From a checkpoint of a small transformer trained on Wikipedia.
Architecture: RMSNorm before each block, rotary positions, untied embeddings, local attention windows, value embeddings, a smear gate, an embedding shortcut, LayerScale.
Each number is 128 + 24 x the weight over its row's rms, rounded and kept within 0 to 255. Layers, rows and columns count from 0. Numbers have three digits each. The size before them is the row's rms in percent of the matrix's.

# q: layer 5 attention query, 96x96, rms 0.109, rows 0-31, columns 0-95
# k: layer 5 attention key, 96x96, rms 0.107, rows 0-31, columns 0-95
q0 080:128171086118099091150137153186108123110106106066137119155097140121100126142171139116137147125109143156139134110082134131152148127149147118108145114116067120126126124178160127089166143160173138120138153145128123138141130155161132135118114119144160124123149129168092110101145108149160142167
k0 059:140070071179125158128159160097134098140103143150112159084123141151127113137126178145116134100157161128108140117123109089086108099099108151154140156110109100115138120135127116107111140167141150130141140130109187151107108135121103124116133115174147126143152126096107116113129154110078106116
q1 076:091075112113137112150095166178185137130129154146128083138112137128105113083114110137127114141142116151146100142122134142095178131149095116143138188118093157115149138144116171110151132135136114124097146131128151098106093127095127173139126157133132123167144130163120153137099119080129140104
k1 068:129135172112096120169092098151162109119113130127167156111141110117128124146146072117094146117108122123160094137115119132181110113144157147105136125123151154155100149130096114138124101146116123148149110101157086166144128127140172128124126179064123162127092127122112181109127131143156138155
q2 068:107111094115080135140140154090095072142137089137136173094123139126111133149138124126132141168117157105164138107161135106130090120140159164163129092137170097156120125130158120158102145098127126136131090125147128160145170145110144141155132121120143155106107132093121089143138137187143132170
k2 064:129176139140157114115106163151160146178080154132085154141128123071118141166137176136122123122145141146130112139115126144181131162128104105103096139142129125098113188146139117112102131134142130150093143111101148119158120095118137125130166166162136109096138096151163132109145135152164145121
q3 085:154097120134066126172101158116128173149130130104137163127131168109125122133126074114107162118112164150162139093141125113157147175137174099128080123126111165156120143138136151126133129158152165135122089167113119151126080141089116122096108108114124122117117092141139094107123138113146148130
k3 068:128152099158180091155088128086175100167102120119118150145195157080153133150134127130143171166113129135114121123112160130156151133138136130096132150159132137096112163134158129137105142124136140111138123135122156114156101109127165128134127184105133085109148115140112104137135105119156153170
q4 106:104096137132158124125116124105140161149165133161115147150109090122127122138124128139150171094113136104183121167127103134129107136140100090083125158120105107098137106153152159187103123140101132136153140142133109199132150085117127154090109130127118122132118095143169142103101107109116135077
k4 070:104105153103114153139062157140102092155133152127133121129151125117172108138110105137121164137120061140119138120131147146142137169184119118113111113158136138119110136133137147130100136107094124111158099122160097159177144168142124143178104133152115091121178120089130118122081116124127120124
q5 076:108097122164126122091095137136131143165186128159159136130127128160128142115199119137107134170121109148097113116136104151126141134131133075099130125119099165135142148178133091097062119131128135134105119130125157134075084126126108150117142164106146111115109132113095131156105126099156139139
k5 075:191139171125100092094139115079104170092135121110082167133135097113136129115102127108088123142150152134145122102126132110075125155098080138116108110129175154126152139138139113098115076127134113125145151161128100129135171127127095139148155123111112143133125150140136108109117114096131136078
q6 081:065177081154114150153148113128098100137110148129127146125140137128164109153121122093132099095129133146137159114145111121138157058135183155119103164132149137168154114100128159127157140173121142128141128136197136132125116120096128123104126147127112109097171128142146135134125106086131134135
k6 078:154184147111158123107143111135135165122150121116144130179081083093081132128136113156123105132161138148165120126090116125140126122141137128128161134109110184157129139112123140146167137153121151113115157122089142097134127105126149096095182153129161158151161150183124119114160154125122141140
q7 085:108136116160102166157114142133120100130120133111097132111133104168113113123126135096161099104114159109145144139134130108139153117146127067126149195147180110103177097087122190143128114124112131120122132135181149160093116143143148133104117153112116103106106133153139136087104106129136138089
k7 069:140145143151150132140103117092141159111134099181156124141141172117156115124156089118131141153134157116172108109143175151129113111154158150101088132145103150135090173145170111153156101112114142136123161123162133125111138126093123088161107130130168144129140136133156158096117144121075152168
q8 099:077125143149155144171101134133172167128099148116143126154130136116093122090104100146110140111122127159125096112121128175108167138099115116107147163110098145088106141151139166119123150126104130104134128164140139136090135165115106171101104145125103104184130122132108137097078148105168134110
k8 063:183150169114102125111104138071130187168143091107117114079139105110097141094142096165120133116113095139171185120131131115158122156138098135110110116125153130132156124132120136114137104116116094114147158122105152125102147097118139121136149166139132093092158090133141155092118125114117124138
q9 079:104108137100185149124147103116095050151159095162125139107145113136154119098129159146149116152124104109100121158124141120103092094122115198128151128117171098141142141107126100173099129121096091131133127101130118116139166118123158126145135125131110133121112161108105163171135141149122107140
k9 069:096122098175134159129172082100114141097124166146176114139118123205135066158129123135104128131130136116132113139125106109106124116104130164159159134113088114132135109118166123143166138116148156133123130173135108157102113139138066140114116116111133140167101135119102090130142143110125115142
q10 081:156148147149090118137148143137141199124125145095139146152102127091127107154143093133112126094117157124123127117110112138162163162147122085148100096121083176111116121127115175093145138157137157107119126138124125142093060161143104120085121121122142127125140110137135117078130109092152151138
k10 061:146122101136100109129094118083143070158094143136132163089149163153163179165137146122103177135141107128124168096083154126188130142108108113087132120135116139103110117136134117157132139157113089141121127134114123128148127062125140107150105163125136122139089117140131140154149141133121145143
q11 069:143147119146187096092140141148140160109114170124134114122130132147106153191115168158117108116165102125126122084120108140115149064104094095091117128136111120096107142099103090095130126147145120168116157117129117098134100091107120092124166129150119103131143154132121138104144109101122112093
k11 080:093107142145115130099176100150117147086136156160167133138094099148126098126166151131092124122138135133123109110118089140089120102109133176152114112086094112182122113090151143146146134102138139138109145144113097133119080164129092119111126106123128166157114174141122112092137171097135125140
q12 080:126175137092075168130167100102129179126126083137134138118118110101191147126158150092132114117144159120110138128132141117119134168160096086137144158136157139136162127140120194158152150106103139120138131111131161134162145139155130108096094139150079112142130154129141124107130117136140139118
k12 065:126085118164161146127094161117128038125119134130144132117172139141090113150137158132118182134143112150142135086094106124096085126135093166131134128165078136138129123127153116110106118102139134114120154134140107127121132129158096109116145120096149161102146104108137150135114129173140109174
q13 114:099069154110169142107138129125126142149142165128118169095151112129129174147133117128110129092138085089119120118125104116099120128142136136121106101124075130148150136124124109155129166143106108089168139150110112132146152140124090144077162156087156117105152110077126151155108167096106113127
k13 086:096128150119102093159123132097108076162133114149138135097111125142115144070124177108086141150135144114088143124138150115148124111128146106090090137084092135101126067125119142174139135094154116133132118103088108098101143126125098153144138129128079178119140131135110125132130097126130134092
q14 081:137128138151144119118174145137171157095158156109142150155111133125078116142112122139140129073114121084097092125107140125151143147147129144111102134113142093122132102130143136127089057140173148141103112168141145121148106131120176135132140125092119107172092158133152133100077141159152123134
k14 094:177182135102121081141079079164101190133116108113147134135119133159158137102179118129108124121109141121115123123113125141138183136113150081150166140143134169128147154139139140132153146174084142118139116126155136123105153087112125134134148112165147124145102125117142111155145116095108123137
q15 101:129123132126157119107188107108127160127123117145115156169147094083128110129114162152136122068145116128087085132093117171135140118138135199109124067117085111116121119155140081126107155108139137139160147133115149123168141125124143127120114110102114112112127130130154131117141168096132126172
k15 074:113084132110127178104058127164133142118133129112147113169139126176129120131176101140117112110089128132148147093103135131131145163119107105150108149143117158141123154111116115117132101149129135135129126172143134147161177130156110124119127188152129076129122121137123146192158116096147150108
q16 105:186115114167180150109128130107141171151151143129179164111126102169137176153089125124112123118135109145100104148126097127084109139109125138101118062125113143115142158104093098118125112163151132142150121122119114146132113138116075107062145117111126118117122138119117138133105127092117130104
k16 076:157138133131117175144138161129093160115146098145149106118133145144155118102102085107121150136109101103135117159149181079143144166126129127139113140159118178113157104158096155144120073139146121099142093120172131154095156134138137169164108102114119132125140113111147168165107134097119113134
q17 094:134171109146122160166202097100116168104119093164134134133136119107147128143115141127144132128147159134088119125120138149103135118122090138123074093110172128115108164144100190112133139151187149106141117142185113127144098145111142119124128126130145093137135124102147114118135121097160133103
k17 059:090134116090061119119140169131105104169100164109114139142157144117113131116172128152093112101162149114115138118139133164138145110111162146108093184112086138133110103124127161166138108146114123110117163130152145117105110143154109104183129113105109122132171147155133172106131110120131156139
q18 100:122120138099115140165144095133145139138134124151121155122098116122137091128141152150142181122099128074203139136133101142155113100143094096098115160111122123142110112160160168166107157161125122128137142123164115167130150096139146137112129123155150091137130126136162127144118103162183138082
k18 071:130124145133083133114132117153150137149106136143097123106127147122133134143147155116101140133161102134101115134139114161107156123149108113203107144130102069122157106181132135194126157108118122086124147117109120111131093142151118085120145127130149134092149126162108083082138169113120105100
q19 081:128147113114117147119118082184097102121136115128063120106101109142143084086109144136143130141151125129152161102107141132132140097104159080132122167134107147117147088129159222105125122152101122156111108126141111132129093132154163126154129090156141144142147139115126139120116130119150120106
k19 077:074133087090122084049142107096115105149131131123162132148106150098148118144076107134125109089141101124128087128182121157116085134127154148096125102113137110163112113119138105174127138121178134101116116106114131128115112132152151123105133149119089122144136111154097144121150138127142150109
q20 081:146181111153114134151084107159141118112128162135152096131122164154083076125123119122115102159125135096141113122122084118130131087121164115095096169139136128149129119109102151188171144129135102147121108131172111133096128176127112115149139078135089133106153108147131140144117135120095101128
k20 075:118149112111164149069173158110111135164141157149126147096107072082158121170091134129158109106161098145119135159133145140164153157147157174138112102117129106124136127095156127138118162166120147124138162136130140139142109117088156140118126132128133156163170113123146165130137156163130126137
q21 095:145150129109113113099092180087120120134147074171088138117130114103134151108174139155141094123103140132124122151153130132148105166104082186176144113128149098121101152140131093107126111106139098114126156095171117123114151107138134165136117173103144133104155115129112109131123143174118137139
k21 065:133088132153140134181117112129098103133098165116142109115166168150137145105123134130128133168133127159108160176128142128089140115142153106099188155109135127097127126111139093140083124121137125137155148176118125122091135135137097156115102121153133109116107117137161078154179149099117121175
q22 089:181080112167130119101099142106142144128124177135129136142142145107139079177125164136125108177095136172132117141135109133134141108155148184119115106148118143103135127147115098110091099077161163134113118114115129117126130088137100113123128151094134120104130125171150094168153130159134132150
k22 074:154171100136129140137169119154140172094112094132081087121103142148113091139115127134129110081126149144134136113145111108168113122126146129159145149072143114141145113160104093128137161136152138192115122144116103136153068151141134113127150075139114121122139147117153103076120106121111146113
q23 088:128158166089113145131154136128111140137121112158121103091099079131184204059123116114136120104158153149105120121141146126081107171147121154174130093116136139132174123112113137130155119149118177132169123127134144138147142135152076133117122124095146130132143140099141141115122120127116126136
k23 078:106078072155161136149150129122134048098149142130156143081148158160113122143121123136144137126142147124148102143137136131127105106124164129072129113147132159121121102129160128111119146151150115102148120108124144146070119129115135125136123119090119131100096147084126150176145103172154096143
q24 108:124076128121131103101084167102100101114142120136109126163132149127119105126126096127148132140129166131145144169159123110141104160118140066113149152142155117114138117086160164154104111130126143154115124094094127192103106105142141143111110166135109143160110091104118117106116106108082134083
k24 065:112124163101127082160187156129158064143094152158169088111119086115116153133126107111157149133084149116116114138102106120143115128132120119119115113144155121132056116099128118105119127119154146173088126104111091083127108119140110133123117145146100132153118136114127148098160120147148108147
q25 084:116095116120143126135081125091135089128106127091117107140138136125088112141154108152126172162092128118148124156112160141146140143137125081123155170156166085118147138103148094150118089113154075110085172104135138162132176097129150150128101148118135134123126105145098100108128107148120161144
k25 074:150159141140143142131110110103134158130135121141145143172164125159154122129189078093134143145068106135137151128133142097139118143127088114118117098129142124141112148101128080077108123075141119182078133137120090094144070109122133112155120109128111119137105132125147125112140115094146147146
q26 085:082112146084106126144118138118125110146155115155113142124109108142174167090133127095140099147102166136151115128138124107116095136187087175144142161124147123148166128145136116178142123082112130128142129134124134125139211154156111130108124153095133158137114146138118106158106145159110153111
k26 072:099093166166137143128133155094127108095142155137188120119179141153121138184116129135132161144091127094096089142109148140129116147097136116099086097164110139073080136148163133113123127092142146112137129166106115126141117143111111125156103121131116124118132111133111115116164113133164126176
q27 077:099082144170168109124148119151140078137128130142116139141169124147101115112115148109119166160178114111144119087098098150123118123127178135089121133141124146121089152116158070096114127159156085137128111131121147122149139143104131170100120132126144109100130089115128158158125116085087118108
k27 069:071100169118143154116169124108107179160137141181137139150137078131183102150130143124141113134136132136137113103155126158126157118157109107117092114131134110150177118122129142131126096144148129149133103144121093164126130110100117099143127167149175110106112138141101142115174134118114142069
q28 087:095083147094131129101128149112108081182084113157100125141168134121152191140127130113137145131125120148131124134134140111151111139141114151147175144172157099124149157116141074134093131071092113115148130128100161112130157143153153122113123161149145108114118148112126123171118120155108137161
k28 068:123143148143129131153079137150139132138127146129133103165150151143126077117195116119099155144120121135123138117106149113143124113147109110122139133131113126124099133117175117080123058045147162129114153154140107092131160146113118142127111133119101116129117120118100082084168110096144111118
q29 080:156121155132103124152148112179159150094147132114149154145088156143104085125128129137117135146111123144121137148103097119173173119158108062131115171144152161158069125156120161116110115117111138125088093116123143137112097142142121113156139099166130132165100153153114097110139134165130112140
k29 077:126166168086093123098082119135124178179125146095134108175104087112112126143105128158082123112142084105117122148125133117105118130107136091150161149104136105122150130158115139136149188137089121133137177135136152146113133146114140146100133120138142164142161125112113096128097100129146162114
q30 084:133100138117064104148071118122152106118108132101148108100140131118136124138100160140133170109133146159144165172142154139157116131142157127171163138168145116167109087119111104163111110056125099123112133094135141118147137147136122128137141106133128150151117143136085122105121154183154113122
k30 074:180114067132156147134100112134146146191178118116111134175130119137104144154167090136093132106101106104120117134146118113141138152124171098100153128128125151112124141141158124178119114110112141175142137116136113140107110117101139140147135176151146116133124112109145166121114158061115121133
q31 074:143124094172092118181185158130095113104107118140149133123143163142149106164115158127121082148086127135083108134155170115114140089123119154136117100146109134095125107151137161159150137108167170114135123125121135129112133111152142117130128163111105108122161126148131085168144104155142137173
k31 080:110138096116154125125119170104140133105072130099127135149100114131136103173127111146102103112128175128108109094141112132163195111107157137177115118132120150159154125096085110119133151145163158139122133157117119106125113142127177102156129120159102128153126118157157110104188133136147099101